Part of a small language model's weights: 3 heads of 32, capped logits.
Each number is 500 + 50 x the weight over its row's rms, rounded and kept within 0 to 999. Layers, rows and columns count from 0. Numbers have three digits each. The size before them is the row's rms in percent of the matrix's.

# down: layer 3 MLP down (transposed), 384x96, rms 0.0758, rows 242-310, columns 0-95
# up: layer 3 MLP up, 384x96, rms 0.0759, rows 243-311, columns 0-95
down242 076:607470528574410432516491491513463481458414427406460491494493463554505563515484543502479471496505476404530492553473477487558573444438524446494399545464500466506454500451494460527485480499374485546440480465491498502499587475418507565465577474442503434496557456566453360552517557491583458592
up243 089:482575487484425443509491488491548507527579524406460432505534486514573484546493497447467388536525589465537440561399467502507492504546511421492546499429492448521457464452514474448619578527433471476448485579519582527550543518495435494479477597418457608553610498481504405454515461544512473526
down243 090:557452561493549552422471487427458576547486402507521507494529563469536506509567536583474500559474490560510552448594483593474543545505606543483462493621463412457456462474500486449484583490563444439527492494494550502485445423481570470520572510455517401530516431490473476383518523532504577575
up244 084:474527508552452479500516517449468462502620475485519555464480520424531565621556424477419469477508511473504460434460487411450554488429562480495490574561600517548481461560486489499545437477474500556479437561566539566587560479473479476578398460510503514546482449552467494431489499664456502464
down244 108:502426470542573479604551542504550494570520416536578474557482523518555440411509562527527490453419587524638491507427573516473578501546533475463539557542463534536571501478476500598445545576473489501466476504425555414573514461490488522519490442483516576491519490466488488565511437480577532383
up245 104:500513598537589502481497405546543474465504560553530517419536487539445451532434426533510472583601432495438450513432482515392514427473505535479489478441521609457568530412499520595509506532480594435578516447556481413464437468531534566517543444486466424512486522515545444481520517550532515570
down245 091:601420568492482502441446535445454453553591502522408542478546507508522453462497524419496544466406542517527456457401545472472522507543457539467469554578479512558417435510383460444581432472542516517486484532484546557453459500514581548442539467475500505415421445601415498522504463558440542504
up246 098:528468492497532513576482461429481512443489467516499496490454424477520614552451440406422420540477469439463455559465486496510471536539460419517419496494506563522460577409533539568467434597548486539491505581541421583531482474580464465467436580509444587485458442443467479559445581437500458559
down246 093:521479525476458532374507475480475446498526504448516456464485499502362434467514518501579577479505463543520486596532527571556560420487528565514493493430594508511456461474500520432525520444476532635511457481413533516494548544473389470611497466403581448457523561489530511473415565477486547514
up247 105:635480615600524486524584427500439491474449393488504547578497498558531469593468570491413504447478541384498487474466551483497570531441560447475477454432482518450431500462493491500537435544439591483518520571457493486541571465530557483502510508415537562534490442483446441456429529508518475510
down247 110:574568405533448419446516472472476477417617539545512503549464482468516553462508451501530469482479541619563523472556571407467615511511522570445585544464544511474504477506612508541511470532446483485541538462475484522587528493488545539541432474522419488498425523536567460514517423625446492523
up248 114:438551510453491503469532577449479551490491434542472478481395532510533497508462378530441522444508466517550478447513398453506566537433423403512543482491553598575467553529567494487523494516526373429545522532509514593462578532534537524495449404454482587559492487481577499465551461454587537464
down248 108:502568549490424501475578513443462525480557572569569459482491497438425524496506509438522550431429522515440555516439522500466527465515600535510523476534503424484485549487472463569523477530548491409493522470459595407572402377411476461469576500533457526571464519523520453509456486353464454551
up249 102:518584472583549521556486521504406452482502538511496471484486534560508505542572400521407603558535525470397508475468428411532536482602508480623549560491454531481439493551456551384592479423477500455545507462511510503485480519541492408484576461541481465493531437455537505469504515469549590565
down249 103:484447496509510446460549508577552502460432505494532464544531474557496449454526519467605395428525426492534518506582544473549454483483560529505468456540536536533539458508560525636459569626441503475463512421480538485542602523417456609517454445475527553513541483526478579457528557444416454561
up250 092:524407462497492507542502474438446550530448410522502480459533397512505493436538504487474622498455473480540479471492498474543459537432453536445456515465539579580546449431585490498509492437422440475551460520530471474367449424609590559494556544421484536467449512567585528520560551518465473437
down250 089:464550442482517540452593505429506510470523506480515557598503469600452569531524435581444473538536472469394602618560518450519548410445574495566594457411446517552538551515455481486483491514504530537474527421544495544520492566478496596525513463486457461474561564469519523504452526437393512512
up251 093:491480561568524532477502534456506536466546562519541391476478579557541495487619446490457514506555492467449569533525466478470514555534606434499456520557488466549539516518565561458570510435409505463481374522581454478402502492458574548439517561522540527612480497502492487524467493479355480438
down251 090:561492525437417525538546498530535550524529508471585605601515511585487414521440548520533511451462487479512434484528574552504484455558469574440456431503489565572503493437511470570503569603531531451442562540437515526536495521558473410606512476421577525529538545499483541619535569544515536494
up252 101:542443465444521565502526527476462559497505559664576503493442472453504528440498509471510569520427469582496622538504496526479469487462427463483504496478428437428455553489585417494384506543466458517507496592517500486532431540516579476471517537516534577574490583425421513547453520487528432429
down252 100:456490458518440535500598516472438469501504445350500513534496542512445470500549489501561439427460496431454470509470472384501582400478496506471462577523474495512493417426456471484444534430468513491480555507510486549534537462471444506482458510615538368479377486536593455457440493465417512484
up253 100:574495501540498571442512444504462506543515530509530455476564474509544481573416469456429503506516550477459557525444505474452471407482491493442582555418423531554553487546548510531379451482475464512477620489546582551449477491484545547543474468598527542477443602615484523627525507472551538442
down253 096:487565475616562595558407469617422446483390449439490484510557522484554467512528560492443562549533505479461514479351539497497569521553446458452460537509484437484503425539491489444541525432478510425520488542502587527533527561454471505479525414516516467465480545536371528543527521539482526536
up254 131:493569533505513567454496450473572530509486596558572486499425563485515452483535414504510519455523448461530513463397406433488513455497486516543503441493471540594503519625464489432488560538482541385528416570605587498408531561459548484500518414573487430567546507510515483470455565540494498502
down254 133:529555568510436474534416426470554502507625525517522549473572452522437472599524601538484530509482467469443431505471416537571476458504555564489540534501524577562442410585457580507395540523560493474455527492468509460437493491499541382531557471429439479531479542545559463466519565570528501485
up255 109:477515581579506553522551516503512503535461462534554460550491462479520466508504517544549437453506560455454517522535434418531557482544509435518444389478523461450446454512478423536537496476540418491465544488489580401417598459444551583519617505524582476491429443535548526456547495587608428440
down255 102:447506429510447452547513448475488410496582498449576500468400457475493499452536503540457552482507418395427446557500527571518564518468526496479503571567495455361568383529521565537539539455542520556566427457562435500501522557527498496450557531525394442554497559524486442488462503522465542435
up256 091:536506513474476578517449475445410598432476509510441580506505445471532481520463603482449462494467518462473568454494483375502470464443428494389513572493464444512494464513422424475541458553457505536467481515546532569369458438618507530497533528484376480501525564490451549548530460537470466434
down256 100:467415433491557490498547459491427584571512489431567642518536454503502425460524482468448457522471475516466536464461523480535480542504489480491481478510435458548591454593493455560508450555582570489429572511494573500541431428578516520463396556579515515521451461518510539497556586441491436605
up257 082:424560462532510440565484499455423469525538464381485491566379443521560413508544582508583513539434462583429441502473396509588482459399519519478454479512457511529580433463517511504450519510481531577470495555464434492505509411557447474503491485513518519477557524550460424530513490615544558497
down257 101:548469504449536579512549497538568536548590565522425490460520562439495506490491499597422585467501513511526492532543531499458569543564518485505603496510577412471445515448383526490446505429541434476599570436493470466535444510445378619455506440458450428504465468504515541475514525500428490502
up258 103:490513478449520558546487418478396598463503529536538519440544439457455491600485501525500602406588500453435492486523453545545552493446468529478492509471559519482482504562457565432463509510477452401474517435579479502517393513557495546530490536501551424468475522557470551532408567535590486364
down258 110:585587488546520538516607573595451450536527579435483584514545549501542447528520521467537586471558480561549417465444454547520603565437506565537466556547539513505522464532552548500552521476506468441606528544499514521508439485490524535507406451544500578576522482547537461501463470532636471481
up259 085:429557447566464479582516513537535515481468498565491519391415488545527458519480446528504531572513505480437575489450470466527426512518428530613524544444578531519437446554568532407471448467562513583486562492490541505503535382494420474544548507475492413452536543520466508598562457564516437590
down259 091:471461514421544490506515548384540483544481532490519474503512575491469455495416507425521582422526585477404514478532519558469497518524507464452564437542441533526606589436492516544471564521478500458556490482456454456475467560560569617465433465558452508593472537475479560546429456445464596413
up260 092:534595462533389527467541516523610509408564535540532486358494410506535499512477536465419503361606523508561533483527450473568440514488527471500554465524493516547489498555488505481400496545434426593508517501570492463506441516543509569494475412535511396496570511521484459547487486526494458530
down260 101:493503485423625502469564470547460469525501453488565476538479541484386471479553409423583469568430542500486462488429614491472460509420453457495505450497435574569536435409533519497516538512480594477452539547456479531556566480450451490536554526463510528457520438472567579507479568426410454528
up261 103:466552514537486525590458537458443480417509474553504572499483490455409596469380588501498499552528524573439455431527510554530559589538453618459443530396503528461539618474522574433547559452464514454425486561568529435468481523531466433494533518515496531457451547497498486433480454479527460534
down261 115:440449545553439600385451581588526490530475406541553512466524530502586464521522549517495489446623468505481479493449443512494515493502494462430381516493452488427508573482506522440511608532467441484540511507480449386460554444475496555482494450434573473531420551395544523504522444454476490479
up262 116:515549515450439424483509419447451478592438520465497472512419494569470451497563457478465452485524583444483480482529574511507560461440610437471532596451624523565488453532532520468586554425394536452528453423463474566472531436498486511449539484476589556493504523495507521438491619521502546507
down262 109:487416449453430515551490453565544454527556500478485398557522489497523677593414514486533514572499428431446548499521474531527514433565449525510465475458494517507498437436445582535428509557517491565504481503468484452559537416508590456525544462605507424505568494487467573485512451473540514580
up263 107:458492478534432395382447532514480445551496485455589517482494452558537509481504514550490535519544529499462474438500473383500447323517557504462507414511436428496585552566490514456495516485472421393521507503513475454469464511433531516517575477578581421459521519591525467459469470493488561553
down263 099:520590520522536505493467397487376436490512451521455518511508468401437466433513529470441504445503536516497479540546506648459538627525499567395451405500469564579521457389530578552456489475522508530528486454497558559559439455585479488490432489396474519477512494496502494550520503504507486469
up264 080:485569518521447454535439452550490514483522462505544477536596481485472488472462486400525481486564512413516501410546496483532565490494473485362514502437448457501475542397449447418409408487510487421525569405552409501484502550558444563569537495558565496492460547487415516498555443494563476403
down264 081:532523575575455496570520506560426533429464491488492446551448455425571472553539485453445479475449451587547472533496417529500440431462479545550509545502480530507470375565489502510583412496431479498569485445477588502536489469485495518458606478561511489467422479647547508500504468517584604508
up265 097:511525449484528527605503447516572515481506481557449626561512491463499536423488578487477511538622543455571513541455497471599452526531450536515392503484600460553489518446467529480505503493513475575599489626593495471515542518553465481478483492462523437601555430487454450552505515514481518607
down265 086:485516542483464517496554496410416461501569507487488511489488533537537398597519458531443545516492520367514518480470558449489503531449519533497515527446489548505434629430500438529535547595520504496455499512450552570430567451497442588435539462395528566437481507492498488522571409398555585479
up266 097:487521499466548513526433475429438521532486441500513491477543506539527517523486538541528545424600538489420523517482540435467560472511531552447419446552480398531441415563471506467448417460403519591604559427549538550563540458546641533440497444565514555485488505512470509439493543448522584444
down266 098:517533578476513493512518529487494478468530499548511562495496551577395444547465496548566513463442485566437587490530503525557525492536534465500576551416492536479462487419502484481555520494540460478484490464341444599434531386535465449473484387452569491585596519505570548513380498485479517536
up267 099:490505602535513516455472605509527453461580434482580554546467464405499471602433525460437519386556435550515495465428574533529493491546496512472495507515414553437446477421510474519535497463417401555532491546549455588453530545546455564478525521558394530552464495505504519446480524428578492507
down267 122:526411502468514565505440597492475589573566440532422474528594506502444478542495443542516534485449459438589480468452549544466528625548472491499503485486485480567470514481469577515439477468487417492532502602518560474518473589468483462458591540544404535555495502472595470465543627442508531469
up268 116:518472537527551515503569552456489598449423455470457539517372472518481501442466384483462488538512474534494581527492494450404513562512566470504480572469481491543503601512529531499513404429463600545538607436610543421525439475446476603501504483481453499464513464478523406477499541455435519530
down268 105:525467516468470516442454399520521434523567557462554458529574429469494567550498603547530490497487482571510465532491395479554566471573573533488503459487541512545428413482494525478498503531489496423491434569483532582497563550548561395522505570520586443546413535530534603504552540554603454483
up269 109:562600488509544436531477414430479559453440577455499462426590368445543503530532509488512554476533491517468457487504454498541567477502467497512486470505528567460524484494485576468523514520459493512587495388474484494488557423558443453406458482567539435612498535439624554534430436480504517568
down269 110:505514550635434520574496425505416490514480554443484538492433525511531497496540478487537488466405484524488611584489466569504464542467438486461540454538536438480493451440432483453435430556502491440561507558541577470486427457546490539452444503552479471501563483627377481477446475566457413536
up270 105:469400475425490588500488435406469474565377467412535505524457497533601515588482513501456430548529506457459564541501522473464502409586551454443473417447511485505538521483589521586496504568545481499527549520442562496441494423507596492446490557513555546527492504495567560471609467522526529536
down270 096:547528553474466429469547458509502480516550593633453496415553443439558431563428505468505487557478557544401514561456567616553516516503491544516391470467465507511493450543425456503456512479522506489467518512506567440534399443479453425529517512521405530497530576509451487495454490634461539493
up271 098:551552478568547418436584540550467475544443424533630539526498449597455549544467492535499519495482545537537526483453443485519536604475537568402506523515547561469510429507498410470501490542487391577478531571496583565490432508442423464493466463485491542487486537557417471483438479444594545486
down271 098:477493569510449465507420504535607464512486408537471552472433514386587493424443533531504476512461562494437485420460494512545534534454622484621444482460541474411559468508488485447465557523464559629498496418534488385481504500533472463440469555513508474556498513525564463567495547455540515539
up272 114:426584572489512429466405464408512477479475531553514478510474472530592560627498501571433503543487529573446508491513544519483437522566524475489478496433463515547405474510465454456525472444436519546524504572533458568510595461465596482505419578507545531520578476408538471378436498473469533461
down272 103:543635534461517456545463485507464508499585495476425496428498451522393495570542488562537421438481544534460477457500604563601467488477564455429473523443478393504469472489449500443507609402508566534534495456541488502479549556537449488537539463536430535575542600443466511484485502536457514574
up273 108:549442487570513460565445493500516411477522550538561505467524490547526499488524497414577496562616471420395397486438505419559484450484528622466507463462477485535506494468490526452562592487449428532592557551575589489541453475514462459414520529517538522573468511459559562494502503476509570423
down273 101:485466503459448380508492545540479566445477510509557501517515574512415503472546578499415462515562493629470482512456497464533572418527480542569575582498580503483455531504553477482503547512425412383500476477494413444463451562583500466497546571516469564415452460490498539464546485547585556554
up274 086:454513475541486494521501527583401472572565552552564560554561443581571511509549482560439556415466493486492552481455443455447534471544544528496557586505487513390453464552470549482478421451579488519518516441516465477560535497576613441489430533479439580499494423450490562530426495611493514525
down274 078:503572512499484556478543511520413599492430496420441454508413460499398404440492495481520472520525554494424514511571540651509535468573461482524516408491532522513512507495520491529495571537477479492463501479447561507426428450587459512578517403471514654515507549483519556519448454471515536575
up275 104:487520588498494475473529545506582587517499547519537547642509524442481425487394468459506537448555444490500491519424450458526509505520557394409417538531446535473564510549481526479522472456477467516552526556505459551509416589499517461563518416605448539504512592464480478623489445492559475450
down275 102:383556479489416564512458523493493607521562497529471464422550496583554456508507465489564485472466616531512560441571508510542422501441450604510517464523579512529562493500534479522539521483495512417373524475567532446477504499573521571515561563510548574540474444452502580490533504458472550387
up276 098:417534527465520491597490411468612475569438455498500384525541447479528478496459473465542448533518460535481534521443467530599465449582532477520359472532490452512543481419477432497545425521506574513415437478479553550494538497419525493420576522541442543572493577508478468506509563514559560556
down276 090:508493552499506468550515483466461415488469534410598614504436519574510483474474536454389515520535498504504534595553450412483517558482489568521556560497445537451455508545510558527500555510463456565588485532556363488487510498549428519520338512503543524441531440507493492497505511481429486385
up277 097:601492605491472420538496517467512473380506589546513462481467447513498581539500653539549541507536538541474552545435486590470463462553531489564463488560519454512480548437498534442553523521534524558572464544504557543480526528509463396441527461472468554518542497398451503568430381487479490532
down277 102:433429423480367525503465514430493478503513485573553527513467487459487511512516431544506443479393452489517461571526481479525479535510571558563604499394573462459488446569520487581420542478453451516622465539497544451519487422502599456565471512466537433560459477506489527503528568490588583485
up278 096:464532476503526463573518517448385551487520527566571540586526523631526558582475501509405561483573472459442490473487449472430491515465628588468555381495495501489511510529446604434428475520454499511489528516509511490531488443517534524414567517478497501457369520449531472580472525467535466524
down278 101:483573417475513475444467429567566513420530550574439572467452509388487435580446498466492504507447519536483523546493447512498503517543530437525503514505456446513498522515644465529482488523420509508406484551446391422458404459533520444427419467550483561556561481466558458404452500472514450481
up279 093:460438511558476509538414489483393496503535525442467519498493519471584547458606388492499497516531397546601576507456496577456467519420582457495416503505506469527492371510504515435535538406501483577527476463533593517499492477545486482519479442546483445448539610586489478515533593520545516512
down279 089:535515477469479409420544570491483421525496543476501562471520526501471474465499532414511525477496575432345431521538519584484522484562444520603549525612508489516466514554447523495424446538492447422500542477355524494555489507524481559488578548494563602483524452446526553501464405483484458524
up280 083:466519554428409510522561498449519539496550444575442554542506499501484589489507470491453548528513509494442538367447482624460466524539459502439515491484507490447549478597457496489415642508563459411511372462497518549426499500465534454506537494459492544578521547509453521583412472496567478532
down280 091:516464493482562492493649486563459533463499578404545397379511478550519405485564427509472492603529485487465505592511471513483498548507484485468577523581526447537454596413529570460526447547444468591462503498518434469495445505492442517495470514515537473572472539500492547478470527569396558514
up281 100:516541436570446530519558438469444535474540494449493523527431479549491447558526452405504446513489575448514514415620509466544555541479590418409475417522530541529581516448491428510450484520594486526570495428537507504539539370542466456528519487548530453497464449442622469502540474448478562522
down281 086:538418505430559492446463506479523588535461549568500527580466514582497550600468603566570522485455475477535495495431426509431558507547478428528566528464548430538518525609409571432560477411434469477477449566484537520495538453447535507519411490490533466487539520481450487553436474604526475449
up282 106:557598413502531553600520556515479570504497490536474564625449504481512423568489540457389493449507468562512554578512548454468455525475486502519489472474473571401529504408447592525470465492540582469605530438566534459502551407468558444547438479543508521508480538467516503496451478438495590518
down282 096:547468482434589490515509518600503405540449524479526450441529483428501451478490535494517537441446538443556561473432472468493440493543538541522437434488500511552447492530446408448548498530406598536547501456579513471461444518420449523575451530491463568468586562581527558549594446568526559418
up283 108:470627508500503534557551501470481493476457533511610495480415508524530593475440446481434537458464545584515559596414454489537444537566523409505477471445502464548505501546501529534468568491469408437616497523539541453507565475451534560490570493547527489417600427453445438461503552473519421520
down283 117:433490559489522461495519564410522495417484539490427462520413492584467544574461512485504534559508461594401479465512529503436573504582422544520558518404488517525551542519531552516544551432523462494503499552504564489506568437527548386524506465529516487626479432401503567531482537458585545580
up284 106:504403482587482449466576536508458514388430582466460477553434452506414501475507482542488411419578456562471475470475498577461444471507454484489445564534545571452581475435573493518455514484493455608464497606487535490426526517496549511465496485448490543581518512441513405499420450441459567517
down284 107:513428432443466557465438550471445519519506511383507480532527462593495592517476451510483497559438532490481536591442564445483451515562537570597453439487480630511549526486494464511463524654534542431452483480489471461469545576576458456551527544508468525515521501459444528583496478432471424559
up285 111:475518601455496485577474470430602516559522601568572490441517528528473530583492487492434497452475498606554541467547488498441468496479564425498472439629445551433505531490533438572609462556496516531469500497472518484485445376445500529412468391411474447520501485495508457511489534521453499491
down285 093:543491386524474486466541540525400445490462473453443516515530490542508423386529571462451561436486494445543468487494537473527561590445462550467458538418550511514574492410507456418443549371473477497535498498535476528503513603518467536602608554546597529514522497509490494531448427460555513532
up286 106:521521606537517490508439416446570459477454472522493474444495521495489537499540516478594577491425521482537511318498458469494472579451534528541507458514571555543447570516420444471548538453474510549482451497537614553482430563486480394574536521423492481541545458468468501415459455477555500579
down286 107:354562529520544518528480454548450524559519519521461467446548571545465518502524481498439469643600508509500533565516473458536517464538494522523397511597452531507466558525527528524468458586504456525485497557509433447555501441496548546448349508564536552394517536471523513454535439465506409454
up287 088:569467501562508471616485483563478456469509476412463514584547462458576437535448472507495564486541491533449412454420487391489502542561448490523469467483456473513435520488532477494445455529431512468555541411537571503465476493535521504478593498505528507516436559502511565531351558618520402424
down287 098:515508523475522561476495415473425573546495497565437452377527512493469518470474455495502568419356544504473580462565508506537436437449486490496495451502559483467578543535536542527474597519528497543516525464401538487459421530405608501606399465480545533505485462485482460453501538400484506539
up288 088:502425520505524542536436480521484573558570528516589453451451517559520525565453454483491466515527429424474610326505423545509519455372486458505546465553517493513538494542517523486440569600537528495533470475518471568556483470531534502523517544453488526493511472552469542390410608566512509454
down288 087:572564412393499473463513437563522417451425530476485512457561445475475431462554625478497505508444477523450456588556521471442522485581527598505539522466468483440509543474537507579505418556453420584460521410433538524528441479509576538535503455522538564492515482503533594548544514548530508582
up289 098:589488452516504457514602548530461505450465485476560553611418467575537556453531433453456527497552463568487464505466500538535575439558395536570408476469417531559435458539516536489466545473535400510555532493527510487450584574543519570465489567523511566463430438529531528565537534460592524477
down289 104:514551516550566624563436480549502515515561402492417478492527438493489459492449584524591481537508497482557474546538517459450501523518528519411420599545538518500560496536482537590542594544499484449452510442415465516513444436503486393532503388530503463589541465466476490542443530482560451595
up290 103:499533520522553474522407594450459565481564503483560476463452485469584551494499444494429468489454495428497544406564455486564534563465542452435486512539484468514537493421525455450505442467529454438481447501522489481583441488522514523501624571543447555482522527561461427534431494499444475303
down290 103:515567452617507507497489464530478601481481486505463500480564485464476424489527452421630462528549518620529448535439481462525532532607459457545483478459475492523563523597548485470547506458546495620538540445496508387486495433575470428489493515588494518519489494447491601485498502605536556535
up291 103:542386532632517526524519515499552562413488543573558451490371459435517549523612485490467541603537463456480530430524471507440468443522511500474537426457453463436477495422394511491475581526500529526469450436458497499543441521454485556569560526448421469483550532482504571538515452569550525497
down291 111:516454449564470509488626514509483514524529438529549433450459530426486482442498448568473470515545571486439454454470448404480554582490479446454515584512565472471420506385495557522544503432631519470497441454481434637548481528453454508478588460404480481499483581503480514451511524543498496450
up292 055:561505487554475505516453551430520492562536433519518551503439495416496514473473559533522533515500423498553506454498476461484510544458518600581506635539562518461528492540487554472433499459486443375585467550495523455490412555441523426505412549587559540474421446486485368476522506586480520573
down292 070:506458502527541454516467528459564422617496529454460525511566452609546473516551604451529459447465475548584403471409495567509539452510556525407535545491513495523492461499498525488447438542523483554447428537543463551506506480500535558443492477515470379416454509580575520463573401446497492411
up293 094:436382489514443455474502531582481415511468464482514470587516391456468551422608507433501478470594493612502498489469514483522485483464531484530512419511460514436542478454572449555460585501508395497469361475520588579481445482496517514556500511462517532465538508453453496552509462566600534512
down293 097:505574491474570517499515564490451570484458501573549540484388478448513494516495509534524475499447471428509552498585577597376411414429452493534474528464486440489445489509468518450494543491479554507497493507386434504423458530421537419441554442451478526576584531483501404473468474424442423505
up294 103:488496423484492435449482543440508514579441483493538424509535481474376540445467573408530449490489485452440533564485474442504552574472550463549449527481532508497481493500520447526506383425365559419486485508485562504499507572531472563457495486472476428503588394542524354527453549500462483535
down294 095:589555536461563513544549488475531486511556465511491495508470439382599467524432453485463535499465495489522418460488457427505405477455444482536470553497482463534423570392438538457546549611581489597536469597516471522477486528403531558542474505551550551507447539536422524552501407487558454509
up295 095:404468555557465497574670527487425527460479500525526497496483570482524414529435455488475464555458560590477445516564514503503527549540486560495422440568412588451586507503542506576488481424511435491528489486489470560473557478511543547490538509510528409426474526463535460481525465470629582474
down295 097:459558493526510519368539432519530458561544438505528512493527551563465507494537508547593387409540400454539623436450462532458459544526475488492518439510475531404517527455463568560465411587515554458525486515470497464543412520572516506415463548485424468546475490556542544525427575512519523522
up296 096:497569528498429518490497457496481423487589534515576494575480557558476540518491521541508557389514549532511490537504600596622532508594450413478555550457491538461473470496534511427467555547416471471451469516553426502384525580551494488475607484577523462459535540490475389529517509474551484532
down296 094:490535487608605490511552487540524541459501503442503514513559527398459520477371484503499370591469504535481527499456440362424487551536511539527492497491542580511592535532432466593583432558549528530559473494540584518542492383491461494544512506448471427489474460480478516494495566537531496482
up297 098:462503548564435556459461536512432509487532497489503487525545538512532543539466515589520471475435552542509526467478533553383583464527536509456504397457471596447572662469527541467508484551457517442552451559582397448436548537520551550498522437563510603465466577514560515454516444556480502467
down297 084:484527440530557484508494509513458515493376487467460465512515478524550474582542532487516587553464469419556455408487496495566491446441604529592451500495535414540539382439488454492543457529450596459594508497491543518509500495448543539509523445567591440536502496571555422407480455530392512543
up298 113:461503483495459516448565470556521441490466436561542480485445456463409569438505610477461526463523513572526478522448494525501477478476618469494498469552478612555571595499452519502416520471525388455539538501471523564581429491380501475524422504398433485450562490421506435420466511485516467504
down298 104:635438524543486521488524517497516465500567637380451442424530485533515549565538418482470526573470431479483542522447554503542520490426430582523548514508519397477464438493508454537510460492535549547505414495484531503461543514504485550453582430527505542528548382601459492481480496569535444564
up299 098:484541446496437554413481477458552490516437399565437530545464444523513371511504495425492482494516510462504505509483483478546441471526515475430492399485529461441542522508540516496445558484553513440478460496522547521577484531526432432504408601504529595596543417467516410487410490368451535564
down299 081:561459524447473555517553570590400555511513400524464466538492438477572541484606504610535621562475485489481581518491453466418587617542489516523500584442478552415476445571500461499486500483518492603448491517481501562508444470516508469486453528521496549523521567471505588472479499597486522507
up300 109:463577519528454463530401581415432498519504553606510418400484483482470529565526567531490567542463513569519513518527511444474582580522506439503504582481511442415527478453478506475518499406426531503564470451507532526506455549537461452584460549583508527457639462474431527419455444548492497473
down300 130:540522441468543530519461450489461382433572526633467593506425527477488432447484528543453501482462532526513434535505459537559524530448422617508526575520517489455496478592518564573409557488508497496546397495573584490466436545458563536427561499424484458538497528467451458507531542454560521466
up301 093:573436450507573561535459451526464562552509509432575559592513481464554503570376524506422491509558536435478481454488474483502486564444475441520499456492467504527454494505496570479451505566474369455531580628523528540522488468546444468564414441500518512441582512461460532549466512444440391458
down301 092:475563517557369469469489545576494501467497515538433473526472604422444434430567522485453499508478537551564591530494469503490490528464472488470537538517541493465501487530529461449496413378527415542421570400465554551470483479467467519444572548474481448449365406455471424488514473547554511486
up302 105:479531502514464485546427555488446619484493412459472541444442470477509489467558523448460491511551547475523538596547530510415607531502532567544503533483568478579496532427473445487457515536484567516604483464500514548546589466545477433521554515508594520569565406487491499426451541629429572472
down302 097:499482533495525574445476414509502463457461468538476458526485456508546521532493484546455442464548508446546490514521517575492539443555452493424554647507570578492550569481484460489533504505502541483414520540463582445508464540477430549530579470370573508515587513443412600536537489467603545398
up303 106:548447496475534477492518552450497513505521517555461488465428523486471624426464466510438435568543527508504540542516505495441544531468527424435454588408540604551553493449483426488466643463509495437513483624482479448555498570447526463586551491521450531484540519647503433504463460556500512488
down303 093:496503458519518577511515489466592547476480543519560490470608494554474563502506514547527515401541436529606510507468517510485482456561549577474450394544525473470545487625537548516526419511393445489490507524498555588558470466492445564409470563469656440507518419502544507509549551530482542504
up304 121:539478573469503481576435534518538446556579531573487494487440580588553539495489494547419585488483492585458523465527519511545453461515483550604503469468565541502446544547500513476494496490509424529500381512549485547427425532518498529512516539509576506439589449453404476586473624521524476621
down304 112:496449520469520396498614592464565434420386526478518505546394493573573488538571524477544478473495429475525593482532484508510518516395470493534537514597435487536519501589444519458598519505509533495457546532459446546476472481475464417508494409485498533439456547581462505453489407491446443526
up305 102:447530479508456557536541431508566563465479614582590458531459559394453499574424421491478507514475499595414487434550609473494532477441508529509496480543494503491535577585603445493511462487470530539492470435544469517489459553435515443478517464541502549512431518507480505532536398478540422382
down305 088:518456506602608538482510548503433532523495471423452511450490491526526502446468466559574509469533562524627534521471437580539518517518436424554479585490557570548414505480448540424476481486493459558446570472557433500560580515476547548456503504550540426456556552554434447571541419575484570503
up306 095:470559550482555429611426552525517573487480417573474602525511457527530461493489528490528564516661520568531547461572474524518538565527462532437512503505513433360509469522505483472530548500563427452591448492514534483512485479524451458517578433508528539527515439467459553503494477518571502633
down306 093:485536555525457488552568532541510461532557581559540552418445611550549495486468511463428463502380463470475468512604483564479431452497445513489396422548531545561485593488585541521423496531538544506461528551539521495557546552460505532529513567542580626515524547594474493523467503461517460450
up307 098:510461558528434452438533522514515544450435441538471492411399464446517456469527492521486624388465534467561524465469485483442579532530476490528545487474518537505493540582499578425511500438537407583508496476417414586489480520487555514563488509494559514606573555548629485552481508505460444450
down307 092:432563355547509526556499506518450489593480519479523455497597449527482410538435527450474478501534478533509475466468414484453461480528540498451475513485480444487514462334465473486492541543464576491499492570567579443546500426529499481453448455605469540465372436499402499480542435489543511526
up308 099:525419600488502485469566492585553559527499406495539558509495552509512510517395525431504498453601524492528520396577489490467618424497496426581581413472482520403573582472472478495505469496488392462530547517457443447473482508516472488549482523561623441479452503513486540447495434492488483518
down308 087:444558491525507485508375456476466409496392475396498446484518403507447462497524470520511461472448434480505524570437460483539442554505519554455535514515473426477471466461389477496511491483411528506458462418526524505472486533474352505580606508455395531483533609549460529494496508557431496481
up309 087:513555503426518544484517477449500467539432407443461540464501367534445522471504589583452531427466529424502474551395457415546526510477456539461492472510573469537590558485554446524484521523527488495532506529514546419444469463484416504489565422425628472537472554565581467430523470572513527527
down309 085:544541560442449522495559477537456581421454570558483440504536427496458465490493532473449440487430524587326476545520566486422526464536556521526521418505480515439451510469582513533522457482490546534490540451418468403422484521451555430514510458405518505596495522471448582543463518558500441511
up310 089:616441553350469479547443543437540487444511487463553480445420511517432514531423524598560486528546459458519575495488475531495502434530525500516428498489541504498478537564481520455539548538503531528466445456455530510443482459512522543431462448393452455485473463506373384409527523534560425437
down310 090:428567421604492452526630428483515495568499436482545473571544466473483520444518501527458529451405515552553429485470564506521501564488398390440458462575479500462434518443475527475467521421421472503518508560515394554539522539439403518480509471555439528473559423516544548521501517537433502487
up311 093:442601580454544484578407561512497417526592467456483468500523499479553570501580519566403509521513475555470503547459424522563528495451520462479507568497481551486440460545500490477443520433424483505479411516512497504475513478487573472442483569556510567522517597362463585513377450493524553539